config = dict(
    num_hidden_layers=8,
    hidden_size=256,
    num_attention_heads=4,
    num_key_value_heads=4,
    head_dim=64,
    intermediate_size=1024,
    vocab_size=1603,
    hidden_act='gelu',
    norm='layernorm',
    norm_place='pre',
    norm_eps=1e-06,
    positions='rope',
    rope_theta=10000.0,
    rope_fraction=0.5,
    qk_norm=False,
    attn_scale=0.125,
    bias='all',
    tie_word_embeddings=False,
    parallel_block=True,
    init='uniform',
    init_std_qkv=0.0352,
    init_std_o=0.0,
    init_std_up=0.0352,
    init_std_down=0.0,
    optimizer='soap_variant',
    learning_rate=0.00595,
    lr_mult_qkv=0.7,
    lr_mult_up=1.38,
    beta1=0.95,
    beta2=0.99,
    lr_head=0.00612,
    max_grad_norm=1.0,
    warmup_steps=200,
    schedule='wsd',
    decay_fraction=0.409,
    decay_shape='sqrt',
    final_lr_fraction=0.05,
    batch_tokens=65536,
    max_seq_len=256,
    doc_mask=False,
    train_tokens=183400000,
    max_steps=2799,
    dataset='wikipedia_en',
)
Each number is 128 + 32 x the weight over the matrix's rms, rounded and kept within 0 to 255. Layers, rows and columns count from 0. Numbers have three digits each.

# k: layer 4 attention key, 256x256, rms 0.113, rows 122-127, columns 128-255
# q: layer 4 attention query, 256x256, rms 0.109, rows 123-127, columns 128-255
# v: layer 4 attention value, 256x256, rms 0.152, rows 64-110, columns 128-255
# o: layer 4 attention output (transposed), 256x256, rms 0.2, rows 64-110, columns 128-255
k122:139055153097124117157102179152161169158193133110165151129122124175203104116177107081110087126158104126133123109145136171179089161128120142148119114148120084117141131118169138139106205131156078118106136173131094150151122136224123177122083092123165135097118093116104170084073162192090072158123121167088099128101113126128129154128128131126130106195072118096129119164174124086056124106130
q123:138127095100137135083145113139099209160033108076120143138129107134157130127112169172115171115157169142149114134148145136084071109134130162106155107090175113127179117128110146130135099209149198170128104150130113164193132171127164074095104114179128130113141084101067182121157155103168152067043116116147142141126089149154119124174080160140164136120169123145114114191108192086073122059132
k123:125191070133108134104150083122128135174148156157084063085106127145166127095124070148133120114117106154172117154065068107138112144107112074086099119107155137154116169129066142090159188135135159199137161125141120149156109157173117122082137183174109133087165106167095155136098136115137112119099094147178088144149156162148084246128102146125104151129085106103183090069117075103079124114135
q124:157149164131120054129177188150117084154151124056183121131135097108135130090141162085107129122159093145123131097182127091167216186147097072117177087129159122078153122139118072115112150103153091201134173095132144085154078085143123169144143143114063110096061177117111132153112077147150092135127161137162134110156114145142155136156151084097094087146127119109152116099084143119134078115172
k124:115135184074162109086127141133154214132126112199159142103120169159151153150122105152125135137122103126093137129169076074128134068182092132115072115118160129063196125155136065121135185123134107084140084110119107112136123102127089129139122122109110128169139127168135114116109118127109150148127099127070105171094137132189157093145142158116103140155184096093107151164141142147173074157182
q125:173158114133105154075133158153148074132147095156129173158091120137113136172098143101137138133125015131086141109113160182095146160121094127149112149174122128095129125101142131125140088142176125255114150104110118175104117190131095153114182190119082094136138098164147116153138112147073045140172136097083196133132136167123154123158062099110078178160087129108141148081155180137113118124084
k125:145133137167105142209157103109105128122108129113130126168140175069128119113100172108085110105129193185141163087081100111134170118164169085108128088104161157192156151112157130143082157136085075115051148135089107196111128128045088127141130192131150128100136104129171090132160103120126124140125095143102091137136147095165164115103112166180136171118084121061180143196115094152108052171099
q126:164112103089144138120113167105115186117121107186088079119187144184148171113108112113142102105158164059153103141151158103170159102142144135150107061088096096165116091110152134182150131217118226103110074128177165142133157178110129143062161151096146133167137175077123152108152124141175158114147133152116137095062155141138099147097164109158079097156235106134117095214103096125089129144118
k126:117109092173137089146147127106097130131152143112163077087109146081152097080150077144160176104080140134109162121089144125103079135088077140121087153113170120127082103115140127098122140157153159099073128151177124169175127155154143130162162078151105101105128161108033137146144119119181161120141116089133045094082169115105062182201134155156161131151162116172102107086168125178116176139077
q127:145129155152184129112111108121113128150089103182161105087141134096127113179176082109141145103110146105090140128148135098137130113193137093159101148164089084126119111064127167086103099072106088108107156119149098123060132089179070172146202108088152182107153116126145127087143157107110125141133123115099113119131063087071104090169184136139121177093157137077125140163183174148159068143146
k127:108134128113105113181112150123132109117117212088145126099164139147130175198138159197118164175124072124107171105111139104118160086118095148145086125171055135167136101145148091092074111156155169110135158149212137137177047090124143124090142125104070133119125135125117095105086107133112138164122116159142115149089110200077117101161070109139150085134117140094113119117180094171123134109116
v64:112068088185204098162129146123101157139175198150145123128160146128093076085175126189078111160123156146157120111117108126124127148132103132125162124141066149029122214111122157131168150142117164081113122104125185109147095102118135165093125095114095163089171152149165147126113151120121121191152149105144098062126108132124092127170099158137087138142099121154138145156043164150130108118134
o64:164102100115140163185121117128121113140121125122142110148090179094108101156121086135147142156153168107137178169125125123107147089114149129107148111151116161184108206084124156124153170073132098135138099132167134093129120121135114139083140163131103171074118155138177137143135092090117115181169113157107132092155149163110081156134098117134134106207095097145141136115109070147131161140095
v65:092138153130108134190128108120152105096155153106138110164131157140121184089112116142110132092173113158142117114158144139117155100138111111059093102085196117118144088143139131190102124135144152099134095090110180146129096170149126128137058162202080133178083117127101148119134098123207136096157138128159098079088141069155090128144131105133202165147106152136083138090155135182139095070103
o65:101111162140113155123161152180116077074112113146127136154145142132144162184138141142142082130160201108209155101077134155134123160164135164144131104130115158151151096095111134104140121108164142143161088135120108112120118125118165121115109144140197086101123117110173131124169138122097130173170109129111136110103127090122086166138124118154139130111120135122131159079186145172086083106120
v66:139070133148092133116115135150064174145197158083108122064153112164142157188154145096104176072127092128150108141156128104129104098119176108103133150151103101136162147121067120147112112116167098142170074107176171094080103168124105094092163102125092132089150162130114070112092113129105165073116100104190118164096126233169140063105127175130151177127155157134133154099150088101092111151090
o66:122146107162110127115092105144184126147065090142184132099126132118178154153165124131118189154097102098094163090137132080144122121183185152110106090099177136161143102068084133066116147156164093158106167091110099100090134155137106147088146101115088147110143098094134185109122078150107075111065163133128095138113122168121123090117156087120175207147059129137118146111121187127154090110100
v67:157100125075142151166137181149166126114123108132102132109138144077138134121170178125150081170090148144139166095099101162100161136131092056093111106109142138113142052146085108117124124149098164092129122144127116150089182126145156144153152092109139085098208123113085154193108119138131146074117190132081066176131125122117099143147083112133136107150106152147102153149125149123120125126101
o67:136206117110158119160101091098151106116147098161147092144159157165107198094123113117117092143138117141101127087113081125060125127109159134169142137121101121155145171104104122110129108122128163187144170093150076133127129116103110130158071100086142113121154114092101095119125126152184115125118155086127140090118119187094110121121117157096123152087108173126148094137135086092103129157168
v68:063103149143129135134135136128160078098161127168181061106147111118130108140204110119062090120092132094092099119138092107207167114153107151109079141141070127103174140094098161155130098062152113155156127178184110183119133116190129033102146147140128181161110097131140148013160094157147156099163103197096055121150117149165118190152128113115167114140180106154133125108110039116167140149135
o68:074149095161083087122125115128108146158115150128117172188105134139122083149204132138098138108205113090157116166077135139143163101118111125171172107164117089144081109159149124140111139155148140131103071173051081101087147141101075121223135118145070140117151141119089124103099132135131142091186204119182123111076106102082117106142208130120192108163097144160144173080126137096112119153103
v69:090138083147072167140157209150103179114106134149083084151155122144113107097128081162127158141111166137164081094140119133107156142100159142131136074098131132137153117134086069135122102106131139162096134031134137108112162119158134103093072160179107096134142101115202164156114062148110188151142171067165066111169123076111079186087060108114078157171120108165121113126159163089101108125110
o69:096090168106121098145121208136133092155139143078188166134122126161084101171123110134135116112087110135139141127096124106159174129132132193132128091118175160126159129142086095088087148145147100138153128113134095125102127081114058139115114167064176122134147145114146162108186144108127121118139158126127099104164108122144094142119152115075075131150062132111090100124154096114127097130112
v70:117161128162158121085133125161148189036139119144141148139075096147092095128182211112196146158140081133158142098146090135169100148159181138149136118215152140142183137092158118168143081139139121192131117180125097156164122120090130124149143081085097153088210141154090117119131148127139160146094129150121176080153144162116085167135086120145101121057103133114158098212113154127098140160119
o70:112126111120171101144097095190128156156139129105076141165136166140101120132117122133108147119075070106165138159140140176134159094136109211111163132149124063184134157176084137131125109118152120117148143113118185171171111171102109066146077115076123143161124133074090115135128112067167161164102148128103108179120172150148065135159129115101163142130108117181142099077131183095132154187200
v71:118156134141103112056128154149112124169102160152151139229152136145118119137136152116085147106117146114148153141114113150160150183135153138127114132112100167116130125092135164095173109127101129144137148070148170113082130147089109166107147111112147140109114108114119158126158132113151138135112126146142093128150115166110089105099095109167128073103164160131129105114142121130162136099102
o71:161129150096175153120130112204163153163121148160148104112093133173151101130106136139152152143095112121146118119114114173133121111124134127109092149132096097110127173140133094114112134118125172108141111157115159093109101099102083141105136111131128144157093141084069141115155150116146099156119124124135122145142130100109121180090128137124155135134122115131110108167106112121112139130130
v72:090133141094098168124162109068120103170112109173118171145160168146124156173179107172117115089126141132161143187129122114110159135126144056106090130081169085116088089153107145087152120109105116127161107109130126104107124145136151164156108151052138125130095194134126134130154131111117154139106103044146105127118162086138139110062168127140079143122138165151089174151125142099136168151151
o72:131094175133137134133111139087121155127124152145159171103117088126136135181145178145155104136111143140133110150078121120074104107110121117155117106111146144103160094131133114118107131176124082106109141127127105170157103149140116104153121111190115148082078062071139147163091078099159057083158116113123101136100143137103182116141087155189101126163151131116126142109139067170101136098168
v73:146101142140164141077132142178122134150138135124114177139174092175134085166152112095134106096170149214178102109065115137147128101066154130141126174154102144095132106070094072090147124140160106109101127112117128174136203150157110161127127151145136103128157149132146157088126101131141169084117153104172148176186178167121138100067088157148097120082122163137097122116067149190112182136142
o73:125069124121154132158156157132078147192144133139089152093126068110123160150145120197077141201094114154083102136157155176143099119160084112079119063091164139170101124136150107101120159103169108147072086112116085202149099144118142124088086076129097183146133129069156102122113112087141144134136097139145069137177067102143104138088147160109118162133101089101117119128094143089116160136116
v74:118121137091110139154123073107138145140135153123094108130145103154095095096115162136124149110144108114103122150032165114148147129077081086129155150163139115143084079154132127122105160143133116143098153128145132132150137092122155127121140166144144104133082130128162184141127137116122162119103121119091104144117115117111126130139146110129088137134136096155140192149148151139126119139126
o74:075086171114076098154177123134162102119127142085138165144187109159131138168104112102102131157110102191147100152150131147189129162085153142123136136124112142161142130085173130159099097116119113108106171136138116135078144060056147143135123124107089138138097136145151170086121121161127130136113178080101150141074174144116146117098093137151152093101119111061170182104121135161146160131125
v75:117114109117105074107136114124155072115153149143129125114143154079170122131132134129075135167130126131169161139115176114075088164130072147135083170118147170142137144155109135134119112062158142130148137105105149085107114085208132116174151120166144076114086104144118148121059087121080113131145126066167117110092154114166134076115136112114150085153157147138146137067127190128103128136108
o75:112142115145124128144129151107139118135117166097143110067098161093094123112112150128140104092118107121115127083079115158123146128175120117117105132147134142164146139103116189109101113126148121137085136110152111136113112111099153128126089151106164153105167134150096138120092187106085094128173100129135057099137117145113146159082135116139131157147138116150174142117115105104121062126158
v76:091147111196073150138114140127130192086153133169204108166178168082171111102086118091127110100127120092086160156172141131169123182125207183168133076097148122098101171148065151101153184118092138149156097143151118150176123163116030159162165121085156156075118096078146123052111203096105113140170104129179162141170071095176161091101148164124135123105189111115135123132166102127147121112133
o76:132092120104112134097137165141108123129097141089104097115108145144163137128112125090135157120093115135111115101148137120159172138107090134170079172191164104105112064136134122165057139129179132088196153132115117133147131116146078146065149138117075151100143122152158116147088127112095098168079119137159158141138112166101146126110104085147075121118130141120133144101149110189151151163114
v77:152132116131192171084171134145117127131132110141157149090155147161116131065191164138132136127128147114109113147146144137143080129140197110114109091107038154114126121141128088103160078173084127094111177101121125149095101138194059097126143134155127192120158131129169194115125152108147147113149123138128114134178169090101124154150092151131101108159166083142098149151118112137111134121108
o77:059157147101112115131089204209099160119168122153099129143136149181074099117150142131121092133166142172100099126118101129127104110153181145177094131156135175113088162141142140130092118144145103158151108109092103122110118145161118118134094085131129096144106134103131138150153109156133185151138176110111133141154125123064113106118106126134047155104111171146167122139062127155168142165111
v78:109150129107132151121179098075094167151123100095174131148108148128117109183134138100119099173099123100103159083121177158125116132141104137110095151127077136114122135140119128135156099105167089092162190212130113093156146153117111086138168159087090094141153123117112097091112088183127157105170055139138098147108124115144107171123145111164131112114140104136153158047124091119090152119113
o78:104106106130092112147115092106158127095157160107159082151134140097116104116079107145117155075099141119152131127164143100138134092120112163105163134153107174107080123120173141154159129136153186152127149154117127131119158124103148099169196152117102101079158113060079137143143124126102084115082102116133110159120100116108151155076125130116097101158177079205151071103130130176138132091102
v79:128135130116095129121113124149102152140142123104083167083078119142084135089160125182122166090108131172104136169076116125178137113105126158121127116094114159109148112186118175114106059078124173102157116101087144154184138119116151078144113091160139132206148047069123104136128162107119153133150119146117166149165118061161150175140117148126118112061190151073172091099109116114127072045120
o79:138137139110096084080105166085155167178104141092172163206110156145108153111138181069115115196137170108080138181105132205088181177144103110188136184095188162137165102130103109120142177135089153111098187134124138123074088148135159101141109091143147193143122102121117085141111170158151140087138135149125147130123162078161122141174150112084125150062147103131138149072167122189110161174144
v80:121120117154183122173113119091110144172157132131133124114134120126080137150176095128069158158130137146164133175115116103128167138141098109085130148090121081127110105119066129134061117107121072082125132129174161107095156080111155107145194094126104087147115138131112158117126175129196127077131115130152105130135096136154229129151070156139096144137155140113064164128148108115149129132121
o80:147159144131107130118141123081130155125133146101136124086126128129132162150126106119168078118143144114112150151102154089128131114151114123136174176062142154131164158124127114111146189079128103170104130132128093163127154119122132157129127104145063127091095170113126141131098116093143111087130130121081125122179115085155124038102103165170138110179079111149143161084135098163086108114109
v81:133167140131134100084114121108148074119137123146097140100138011182097159114114105181179138136046134153120175123089072089129123134106059100096105151138128088098143125188124121115122182124142133130164119112200140114119173168119135126155134171089167133130092094145050091132154108127135148117117088150105114116157189152113186108130153138133118124129074080127095107030171135094148180129179
o81:228133120130119073103148120085130130141148129146172171085128123186120135110132118086105137109062131157131115112144106112073109137151152109178114057127128168154091088092192202107125149161085097101146156124114084092123132112132084118188119102104098116125125064107103157116153118107109118033144170128120149111069130128074121092134165104112131122087135117149102163128080102138107157144198
v82:114111128149146088139110098129155084117093122112120116106124084071091139107131151126104131110161113144086108151135172145098088104134094101175074062137192224151099131130138179057075124140154077136131125032133080093153166121089145169181090182135107173175111113102110158120094136133187127156107150100110147156162132131160134117179128163191126132086154138162206114158165178173113110060095
o82:146133169068170129141091136110153128089129130125089138118092122192111119102157134130139098145152101138079113127188066154137091127127175111072165130085112139159153123144156093126117172151119066083106154089156158139178169134101157121073121142154176151122134127139095161129166161113146148170105119156131125132163119092081175213104131119165169085123154161107141194112105163120080146106101
v83:152156130076145128104162161125126091097123124093138072112165189134110108135145161156120104114175107123135124107151096159138101149144114120127103159082099131121161121157099140117179136100135135086141133128114090146118132131182069185080177117153129123106121133112099156127098105123128102153115157149134155121055140159131178178118106139117164095135220135140136160177102080106069121126125
o83:120098183153127171151115172153090152136090124134102078135143142134160111124136139080131105101125183057149136136122124139118113110138093157110132147091117115175126137122132156115119054161133113128097119134089133082117125130144094171108128134131159107124115135155135098149124133130117136114170090061183100122135148112080127125149134131136136123166114127162142149146148115165139112159127
v84:129123075166108091088100139152081118128107134102157131149071114138091162156124128109154093156186113097122103158134145096111080119109139127185118172110152153093090143154089107131122111149116174129122171150140139103142167055096156135136176108148155167106144178114123119158071087126128140092116127179102137124144143101111130129135084126072112133180148149129151117129107123145153165124135
o84:172173128122152119108120099111127243135119128064122124133160141130141150091111112099089112125155138121106154081094194143080119112124154136087116167121131114169151131098125173117128155071148190120106108155093119144122123143118143173072138161160141086151151127153108119136135192111133063122177165142103155135135098108174057104131090112126099096140098117110128127122156139208190126100126
v85:161146154160159158093118134102109135108132143150124110134157170126165195111131129109164153111148113118226129043136071106106089129157126120108127121082107152156080039222133103176136081099189133160136104138156156131122092134131088203118104142100130133139140121101132158085128146136150105150175133123078129085114126174117163086137144159123139156136146105129151122164125147130136068124137
o85:160097176206144107145101139166072164069079161133108138111209084137122126147091155108150094111167102147120148113134098074143056140083140142153160151145154172091143128149087153142111118152140170132094091052135097144127101141145152145156132148062155143187119133124133166162116144118119102116107108096141136119122150136150131158135134133146159091119141164120120135137124122141148080150186
v86:128095123096114187145103149155068107161129097125075130119197158111177118123086121145124091119171089147151109122211074067127153173141164159086121163105108115073141151085120112111154134162161192132069110167149146122090110141146150135063102121133183138082162095107155077114139208094122105103183150140154113167094100114086106076125081131108034122110086138100104159097172128111237111139156
o86:150083128137095132133190097126108171142113115113129140099199079109153146155145088138147159117106145100121106122114112099144079143148164117160055085114168157100131149119150131114077141093097108125153060121159128142110137169145131187136163084121119130156127154080096121091194128128138154090158124161145048139080137105173127117120157150122106149092147094178074110102132125125091127175159
v87:129154145148079175112087191125152127091105144088148136119131125154096080100126105202093139079137139127133103141152094171098112130087072147108148076174149178152160059059139135095097116100189114137130105074064102126119140107090130078101076108193133134144153110089102137145115116129106197120134120133152078157243178147105120163164211166123113074131138137160154100178125107172141078097022
o87:139139169159119092123057145169123103140127149133181164159119136168107129101138114081109090149115146100117141202145146148122087134072122156182159092118110044140113082169102106133103139149148048146142149142105143104132109102150156101123108124137153165140173161181139158138110161145156140151144087162095083125092168112170142182079115102114104147123092173089086102082141121171086128117056
v88:117141125085172145156103122128117103174120128132085178128119111139110119113173104108101133082112137108161144158148117099108108099090109124170195168096082137067097153127099077132139170183191151067171121147127129125086117180175145117172086172124093144129106115118091045095120150150074106092185081145077065156166154171197132114143123144095094180140141131083170124077087142209106157132086
o88:157128109120090098118131081099138181147183152166182201064164142097151135159128091136073079125121128131062111159160114146112112115124174135160146107111128149143149144133127104117122160129123101180065075108128092131126171160103139133200205082097139107157110138067150136102161165176129125103114111115162126118108131078149156055210149117104132147141086097156117143111109098146114085121130
v89:092135120142127121126099142146137111090092092105127213131147154134065193131155140177056125190124154183167155144129083053165173081150111119130131128081117166131145085121123119140088135123118110132102118108173113138103121139120149074131116147159148106146146088113160162174174145185079119175148109117130142125170144156101144136103103106080110153156117050147085087146094107115134041091120
o89:117116141099122164174153134136116118080149186112110107163164090134105174095102088135152128139106124120168110164165088140182177095109135099126178133075124142137168127131140073086110155115163106160123149161175109201096140164097111168121112125124167143144139165133181110173186107169154102107139135127129144134077146101095107173116110159136103088189100154124135163120146065197143097121114
v90:218124116144110071135118197173106142110131171133132081126108149096136110097177136127123067135116117126175133122109107094123109119122139126075169140109157115148154117139126090149143113181127120091150135084093093180153093136103151124122125129125102128110121123097175107134076094161120144097133096196112091093132117128105115104172148118136137095120109127124089124095117092133124111105107
o90:098145105141131098152148076176117129119137063127178119185150107138141142130123090150138129135161101099103159139111088124106207150193136132117163164151124087108136177121121109109103088145113096082117135137120184093084116067116167095100076140147150170100151167174198154135111132108120123136125125106097117149113114088111134119112118161080096131124123137106149083093134139098126109154166
v91:151149176155131152102089129063143091112165168126110157164072096149121079072128189129091127106182158123100139188171138111152077124112110101192132094113127116146101100127148119143175202104138120173159132163137114123152160161124169131137113197112145108130083105165121174106140143170119175139156150074080088114095127110109112130089139114139128217124109108144096173116149105161103114150082
o91:140136123141132153084166076154108111146125166056133149136155138179092153148146152106133135097141075126147136124147110122097163076100135106167106074128077114105124048085157152124111175130132070086105115160099078153072126113081111164167156106119127126131128094137110108135147149183100093180138112148104156132079100125108139124153080123151159145125137134129095173078097138128147108135110
v92:152134109120156144109157150163142126093097113122110145164100111111093122053131172088134141044177122096143089086204104097096148111124122158195121111139136117153108148148152111082116102124153110089111103170130079115122162138100071146129148166077155143088116152112150186139152139133145128106128100053138118090142164107130099143135106101163121124148117156157084117121183110096111139126128
o92:120137129169148141122094100128109130149096120148133163151201152102066107144138101160103096183121132129116122119113130175122168083097118082101088140123096097097108132140127139100126120076150062166177121165157101095132105144169139138120102108114108117180148048123111137105109113106144122122105150151157151142196124112096164110120093140127097101094143132106111180127111216147098086092154
v93:115155138118120160116128117085103144151095137117139146159127147080163087120101136144120143180135211108133108127103128110123115124111150149132105093154098136138112110090117103140106146117133119149152172109071176137130091091098127110142115082150108117091101107140142067093107164102148168112147116165101090143149130148155157154111125128146170136163102131104160078097075151143152121131110
o93:073150080127107217113141139147165163125108202139043119129092133130127138101158140087103131106119129169154144143156092147115103130125124137126077127176162150137144136085125110126130149104135144123125110170114146114095095149149199131106106167056101145124124197109099118162092161168065162113086078202139086160164165126164069103182128131117129131125154112119101142109155149125138093116103
v94:087082117158112092102153096160137123103136052182116128115158175129111139166167129130173123116111148121125091118164101085090115159131175105120115141102150154134214154139093125126110113140133100112170159117187084154098086102127092129105131062154166180133123131156100144124111134135089180114170151163180155114154106152120167163112136178105142119067117099161091116146133150113139046113106
o94:127156136144115135092088165150128138173103188207137103109111079167127097129192097162112143143151124145125160127099132129132139135146179151106141110099135126141079124189130117112100137091158119066137145103128156129147171139119108168089111144161168105157134106131119134118143156098150108111178148099093116129153122190182102103127108098103121133135109130152125108120142121119089117142150
v95:160122123141120115163130180146129129067112157145156141140136140151167128151097143121095125163161134101107160120141113036128086107121093162126178121158097142190140147144153133124129107119114094126101112128148146143113130124048141117149177094121180153193170127124140124103070089175131182144124139041034105110161161201100120117121146144149123140097128092137137111122118134151138114107158
o95:172171113154106092079076090161092197140108113093116147183114139146113183158145160149071132147152101112155127119169136135190129118174117143112132116116115093124123093155148123110190116130129109135113125150143152131141106128121103125104151097125135173112121104168152163200125070155189114151126130163141096107070148131169116123160116135126149104126156141123128174164169116104103102077132
v96:114099188172129156059192144126141150092071094141131172153143107075118066157145106116105131083162121151098105097112105154134128116096138152102164140194116115092121164122148082109114151161132149154092139114135138159117101137132098118132131110118118092115071117140107164102185113074150117133103191138073088144134133101122172146117118166064094123041148179125143156167203175145072099145096
o96:137124114102103101137121149166155144122140160124104083080107125171173081165146104139133106161128104115079141174104119156129124133097169133141124090127100147140091117183096132121149148155089163149117161152117135109144187164112109108129110145083159118154143103152144096150151142137137168159122081099137107170146154144111133168105093153153088115105132120091156082101124178131103183090093
v97:084133110089134162120111173146131123129083120186116175132111107150186086147099147091141148136162128131127098099233158143088086131127138113162111114162100119120068153158119143107075113183101140122133122106137164123122093115138102174164122142113210154110083085130047072122097128129131141135131124199134156113128135148132091105154142136113124110096067143071167117121170115115201162137154
o97:205122139098138111090090114091152122100072079106141087103076144096154177120150141189120107132134141139101127091089181117122094146121218141123102096119106134100063155110079171169150146150132125133170090171135098149116096128155141164126176155107117115134114174052135138108109163163127157077101108127161108152120149063145179184112157118139154153129157115177067092141133179109132105149181
v98:123090090162189119134144075060050156087117128107189140128096195145153123120146129082111101143151147113053130133174089116115108166099112176125129082168113142137172148063153089099128125138103131165110123119097155149154118090211077152119126097181117147112132157117092153097109093092140194090086148160117122165086119127121123134158190129162103113135101166163162088121152079126094109131074
o98:092144092140126156080052098118118173129197118139117141149129118087115078175165148082124125118148144150175159121145110094111103157116121135125132146172154076193096153097111158150127139083095158114111132100066158127146141135095123186116115144144141137099138147177064088106159127123200108116099095068171117190163172121120157157119137103137099161128143108120139161135128089150114095124103
v99:129183098173121144146140123143101142128106163110133181141076125124116157133133114129139180091109139130110130156113136146151129122113149161117069072157123097169072148161165105108095127131140168141146123163097107153118121134140111137096161151155129137145135094125203103105099108082101148139085121101088166158088124095143166106124098152179135127127136123109144119139127119160097120073117
o99:139137100177132116110109158156133144151116155059083165129119139117131135134083106143104143095096176115160118133124128110148090200129093117107110168085138107094150152132181083120164107134136158137140111130130153191129100131084185127148132162142130138125120137150201063104170129156110136111142150102152122159146137126106114134160109142095135114113152138108132118150108129141181157133119
v100:149101166106089094143156177179096127174124155117126182147139079114143129111136139109124097155115077153090135122111108122089153171164146160172130130109140078150118086115135115107098148098115155189106102120152119128115121163135141139112142117072084157092110140108129162207084120141078103130166155110150141087183114128131103159105111102188130136072101117078135142124099110116107129117109
o100:113118111136163142136103128134134100121123094111123107160127104134152106114106158113152109152051088092106075142072129126123143105174154103110102148109163117150113110125094123155171143110180138148166163131183151142127180132080101121123086137111094133153115146138128175090116148137100144144156116144093129086127119161167152129124118170108121153129130133097106079147129150113123137109130
v101:142159122201123155180140108170135175135118148168104122198132079101057133123173192137111123118136125128129102111090137115134104126104134128119107200107068163115084177098122124138130096156144074142143113154169118154203135150126101133066181121119131199060112089095205111113100074079051178117135079106148133135165149114165088202151138154109120121148134161088117114176171015151164119128098
o101:104114093110098093129112096156172113149098111123184123117120171102134114089088130103130116114130115156121128146131155174131145146128093152166089147194130129144089187145111147088125116137137143112145079189100150121072127177179111125099137099123115161145145131159122137147148153120124119161110193081111129151126087077058114127135173154115132109163119157056185151131114199094084140097145
v102:155161134157131142075110137180104173162088152186124174112095162070102117090129143123155093128114114119143124137166107146117097208131097170140060160102188157129216141142153207105122097146127149115132136133140122133046109167072101142110162125165142153190144129064140150117109140157074124134129073074140118165203067135172147086158071139093144108150126167143159131129123062120156112146133
o102:148069104071100146098136107105187105116103086131113125159107178137086111097099123122180113156126054082165101135106150171113139117104109128108143156117132117094125148151119123100126116064118130128112109136100124121152104144100128135160084154153141104128185075145146125133121102147086080117076146092090165055162160085144131087146096104140067126136161132117117067090077154140141138161160
v103:143146135159092104160151144134112102120108058141068132112137091139134155182160096153147136114113126121128132113144136096129130093134131109137189140097154073132093157106143077099149117137135131147094159072179148142122100190079085087145127157154155120125128101092148049139170195088125106100166119121241196194148122117154107123104174198114112107077124139096166137126090178136127076102166
o103:158106132128078125129099148167133131076140104116146100105100088110162155128104097107127183103113127128072203122111124089082117149115151103130082105091168142087175067159196127137127148146139104156177139071132134149146129157133075151119122174194135112209094133125205105114184176116152111157107141133096139148114109114114118089151146129103110151143180133179114131092094119159109158187139
v104:190111150136102146182155134147131112101088117138150112146153166131120056139064137063146112163131138085095154046112086122107120134092149110151120144160095109147117148072110107138145150152098160117138142165157134149113107187102107160096110097025187141158150133157146149116154100121168121105127146159124110114093143150192116098194146140191092104136147195108117113088113135125087172129137
o104:137091099179115128127110084115110131131133146125109099162120093117162138127121144152084148117114115134087141152085176087131132154092112181153139155120139115127107203152120177176130068108128136136097071114138153159145134122128159128164165094132063181133095142139125109091082177129100112138110125139157132137093062141061136134141163154102096115158171110112148127196116169070101163121080
v105:165093131123149135079160044145101124126126112133141069124153215071148111118137088107141116120075164120073159134107146183165121114125141160133127147106159198087165109146129098142100118080101157121098117137114179142162143108086135121105121127129089117112117130124158083145132128160094125088164158129131149078114127144181055063177144098139152107106112112086169156172143135095163099192110
o105:144109116120093114187128141139146118135141161109166120166089141087122103102098068128201112184195120096127112147111143147109120133113134103114117139180203103155173127129103104117106118082089156090118143149128166107147170096119154185145151155059096073159110124150142108166072161133129076051141115118083146072107152097170128169151139120099132094121112105135142117161149156080111160145091
v106:120153154130123109173154095158144155120088074056110151136156095129155109091179106123110122145153138125154139112151116117141144108167162103172134112130115176102098123088158144148102118074139157163133154089105104159143113139110113074154114121118153187149132116137153135183137153107126162186117118118126157081150193102147091085113147178131117145081121126094095098138083105134147136161134
o106:175128132077090124127107142121088115127113128102131132143133106154086140081163180096115117173114143144104200161160153121089113133126173137163110136137115052148135104100106157112167146144116115079113126105121157160130158146101148091123093073151132186103058124147201140131117151097107134141188127087130126142162144092125123130107111135160113135101127111158112135127104149130070116164144
v107:122132188148135184215131105109097084135097105153134122133148119170155148156166157115182128140127084121137111128126133160057132142135145124058151131119177126137082107139114142134157170098120109095116127188151150142126121114122118128116085131100103109204094173138162125109131120197102076095136101189109104139157183114119121088157125108086156109131144108138159135063101108130149106153186
o107:099112116124125088055142136135095103095146100137097155113124077127130139095088133116142112129173156190155140090095139078148134171169153117186110128105163172116175109114089158129145113108134116088150113066175122128132115133092165154191139128145124070158128154147108170130138123098116104082132155108145153146121173156138158073100194131148138184125177122177124123104067123122166138163154
v108:132146121123131073185147144102107073107103147146114144132154045121145132168152164135041102118126109152156084102120168093134149149157106053119149146162058059116096132097206203152166150149148152190100120156129101127148118125193152102113146129127125137176150159111133092147183086140132075144114138123143145039122134117118135081183080177103153128152114106133156130149103135130172112201098
o108:115104106165155082080106081124139118121108116000147158084134117084123090117139144139141145113139121155120074128099154131139150063125117139108122131120068090121114158123101154088146095106159096110127128142135142122137146129156133138202126153151170150099128196145165134144181155145118105143096131168159169158099143106136116118120144100147132110134128083130139145193074127176183139113118
v109:111126153193190132155072086166095147141147089116071145125182114160125113209180158113201193169188124144189090100061154087175117123172144068155090149111099114063132112199131184118159105127111184154104110124100110105073133125153142165123118088065204151150211086136040087155156146127147177115158147131110128134155133195155168161078094139151102097067144145193110108155111120060165171119170
o109:211111110117108120160113141078119168148067178132087149145117144148140156123140161115133137129148131158141087126107091105103126153147139155126117104117132145132109127107103115123162119179097176191099103111136149197133147122073140091133109128126115123130155136102126167138118099104147150105117178149103121126125152124128099078124085087121100165088114110128200155119087129135067161121196
v110:153174167114125154118167114183191191112113117111145120135079161154106099139171156062145117071132052133106118098112101107126086090096125167155140134135115122127135149110119120153123213133194109111105136145121092127127089184110110133106185174091150142134205113093086145183144139128159171099116106114034139186107151128171151097145111110191117155171179146124078121152183129154106148134128
o110:162129127158147146113108147136157139158099113153102145084207161137179096120131157118107139109100078125127130163157107167143107202093139109126125140165105113141105124108130130128170074160100111106148143145161049151142122167060068142159098061096091078132123074087150148115118124143147130200102164138183113145116145046033110101160083112109136137125070145119085129176148160119111147093171